config = dict(
    n_layer=18,
    d_model=256,
    head_dim=32,
    d_mlp=896,
    activation='squared_relu',
    norm_place='pre',
    positions='rope',
    tie_embeddings=False,
    parallel_block=False,
    lr_mult_qkv=0.4,
    lr_head=0.0123,
    schedule='wsd',
    decay_shape='linear',
    seq_len=256,
    dataset='wikipedia_en',
)
Each number is 128 + 32 x the weight over the matrix's rms, rounded and kept within 0 to 255. Layers, rows and columns count from 0. Numbers have three digits each.

# layer 14 MLP down (transposed), 896x256, rms 0.14, rows 315-356, columns 32-63
189035136130153137059110108093124170150150150069145101083119160122162157104174197062102122123115
173117110117177139113097145138139087135082098128134089129152094123089136086148125151134175103070
117170098158142115149109141084138187129137133127108167057109122117109152126114121156084137183157
083159131128068134191095130171111131146202121110059100116152096097115125102181153210149142146126
150123141108083160075175151099211138063095171127123121135062097126129100095107165086148117071127
153098113106149104135188142146073114074139150147079130148152116208162173170119096131107168136076
152109099151193135143116088101171122117148154120152125069069079186125157130135114167087117108088
173138175138138176137126130174139117143123111130120114135157169120119115103090087131145079141112
142092137117114111171102137061111061147165166139101118123149165051060113098156167086141146135119
184118110157119164137101136091134176165124111101137062082154181104112159117103063119164160137139
119140125179055138118121130096109119142069130102108095158081075149143193141099127105176104088118
098091148076117130112131165131136170111141114118139131098104160109144109123143171123123109180142
090199048102146131116119184165149118154151084191145145114148176161177119072138105153118132143087
099147126176138123103211171113138135159114081156152156111134078104169212183120165099171073148109
148150176046120133193174148147062146112135172133110063148127149130169154148168108093174129108113
141107111144123145101146196137156125140148143131128150067089085106119121136167102107089133146123
225111124136150063104110186093099058098143164115145167106085196157128161083149138114141113140128
176144112127163114117122129168141156205110164145125107178108143153157168098106181110117137134155
146142098148103131086196159132149087153158131124117112144125153146109125122101137187128158184127
156163093153069142152091137064100100162130085115154078113130095056170152100119140025115114134134
171129122100120137137084135150162152121115126083148136110143157111119130143143130152142118145135
253149128101041134130077097118142083165071133078164159162102163123158136079134090117180163147143
197165133108130063087131202105109166193103151150122086121196164105133084116059122127199107165182
085132108154119128126116111164062092155178133123144150126128125087171129141164136175146142194073
141065102032136156154125086117107142137155188119096183088054144074106127135111142144088162166109
127128110174109144114133080104176152121078156103119103149111153040159136119116155143154132149158
200114189143157109074134161138132147109165122127114175133163172077110129108183180135108104093192
061072101068163141155112081140156116104144084128159092194144064104075116116115145167125113190190
164132113125158132135140087148151153093110111078078114098161112160143177108166159196112156173122
116088117127159086107128144160130166125162162117104099145102107126143102087219070141119131154097
172083095180165127095109199076171161138131104132154145066184098163115167132096069131162127174098
071136114163125152131092119046120123146107157110133105172149095090105111141160116115101151149100
129152129171182116125083172109124118122118136118121132101098146138118118099133129169074101147109
089084150109131093107128079120138100100128125101061162176117124137123192121094076114077111132154
125134106125165128137091139114100098125198126129116158120083169092093160149211097117103142088130
133055120116217105092145102166167109125119138076152152203199066156155171076103179101095156151163
000122115108137166110133126167143104160126131104129101113116140147084090117100093120140141174139
122152111131162121129102103180158228082125087142165155124131120165229069105145076119146133158125
240107146098114138153171165145172128123132124124147089142067101104106130113090093115145082169111
117160090082110160157138207141138131104097120124116129040105191111129177111137114140114114148128
111119112183095109129152122132102165129132129139114115094088143131081070076144141167147086108104
161125091150140136147110101118132129157157095128079205098176111123149134110142153072118087097097
# layer 14 MLP up, 896x256, rms 0.138, rows 316-356, columns 32-63
158163106138101090149171116107124085115162117126086102117155086157137145166182107151108110102097
179142143143105151175096133095108153190163132125111143104144058168107141173099148134123154155192
051077150141149139158127102168144099149162147117144132138107166177108095129089135116108126168134
145110124117098133130147127189109123137144118168161126110132143160114140170098179118053072082190
110105114140150118115116105119102145110141143131109132101130125107135129121085097091106093116149
130174098183132154077106085144123170175121163122170130101100124104072107099205137153179181047079
124095124178113115146140120134159182131180156088105150117145118155129114129108106135146134132140
056058084080152084163086061098093152108093138134125168112106139105133080111099164099116111105126
139126091190117139176114080149094121142102109214154118121067180102055184098090100150116112107135
174100152140124120171137147185130129124134130106123135140138124106088110144060138100137150155143
067091149122119192151066117146187053123147065133159120109169096108087141119135127195116174082119
149098171142104161157121161104128109122088125090160117093158141129106098097059118165147127132160
075156136181088084165147148151076125127105156072134133091099108141148081106139140136089243137104
154134089173101139123130177118087167155122162174138159095151150117098143070134060193103043140016
183140120154096127146119135085109175119092125118131092164162053129068114118173093141119132133135
114131080122161136081095135119119184146119155172087174152188084088095110135106112188103154072142
133126061091145122025120153137102122149117116182119119079135081160082148161122156124069144184176
143173146123180092175134085182117120179135147100129092150157113137148141149126108153134179079140
178085167100161113133152140148155143141146145124090140168146172127110152126140187161210143167160
084120103154131133105106070178176135148072200113134128145148083130173091108161135099153101153138
107165135153181087102110097067118118157136132103020188058135080128138112126098111114150103174123
120120144088097114107138088155146177145088113078079126065108073105102115084128151081079100091176
091125177095124122144115134135113161146111174116094126137118160082108085143136135174123135128137
168112096095146139167116114130128133102194183087145099106084138089154168143121135180144145171109
045186073150125130123131149127130088081087165074170127138135131175116106159111111127110079180115
128161093058145081132156129089119140179170175087093103137106115120093172108184147127104055157097
160122139097103099145150187136178151123143187091093120088108120154155169156164133104124103128117
131118145163119166141074115122079114124154104175155138088197101165108117118070174180173073135077
171135148083124134099147096147045144120113134129130137138099113118141132175186190182172155154169
109087175098116083097120114115140155134111120137130125140137088115123116101119121121118132160119
131136125153116163107107138122165155180102144132126143081158109115132128102163076141098176127087
181138148125120144133077144131163060108139101127072087138079120102134121124149076103121149130193
089096102182120165088129105092139085144129107099095083089156113130112140116149140100118100086128
186117128122101087144113115114114120144080136148127151143127118131135116142086081126124112078151
095160146128120107097080062139153102170079072133114112103126123099136145158125115130174074120136
091114148150143099131155135120126089134127113095141158106176157146182171150142143086124125071122
101126097118127130191140119106177085092053056112123123057184135166190153086101113151078163077095
110101077136167153176138111173116139137117133136090162084148150109115095170104145112097137153095
150129181083181163134113051171140078106088175095085144092112054159134194127136124096141129093190
181136115168179171134147138150173154129141165171109091134198143150125083103114195161090109103120
119106124147173130124131085111173140116121125092116157130114137178178119145145136131081163130057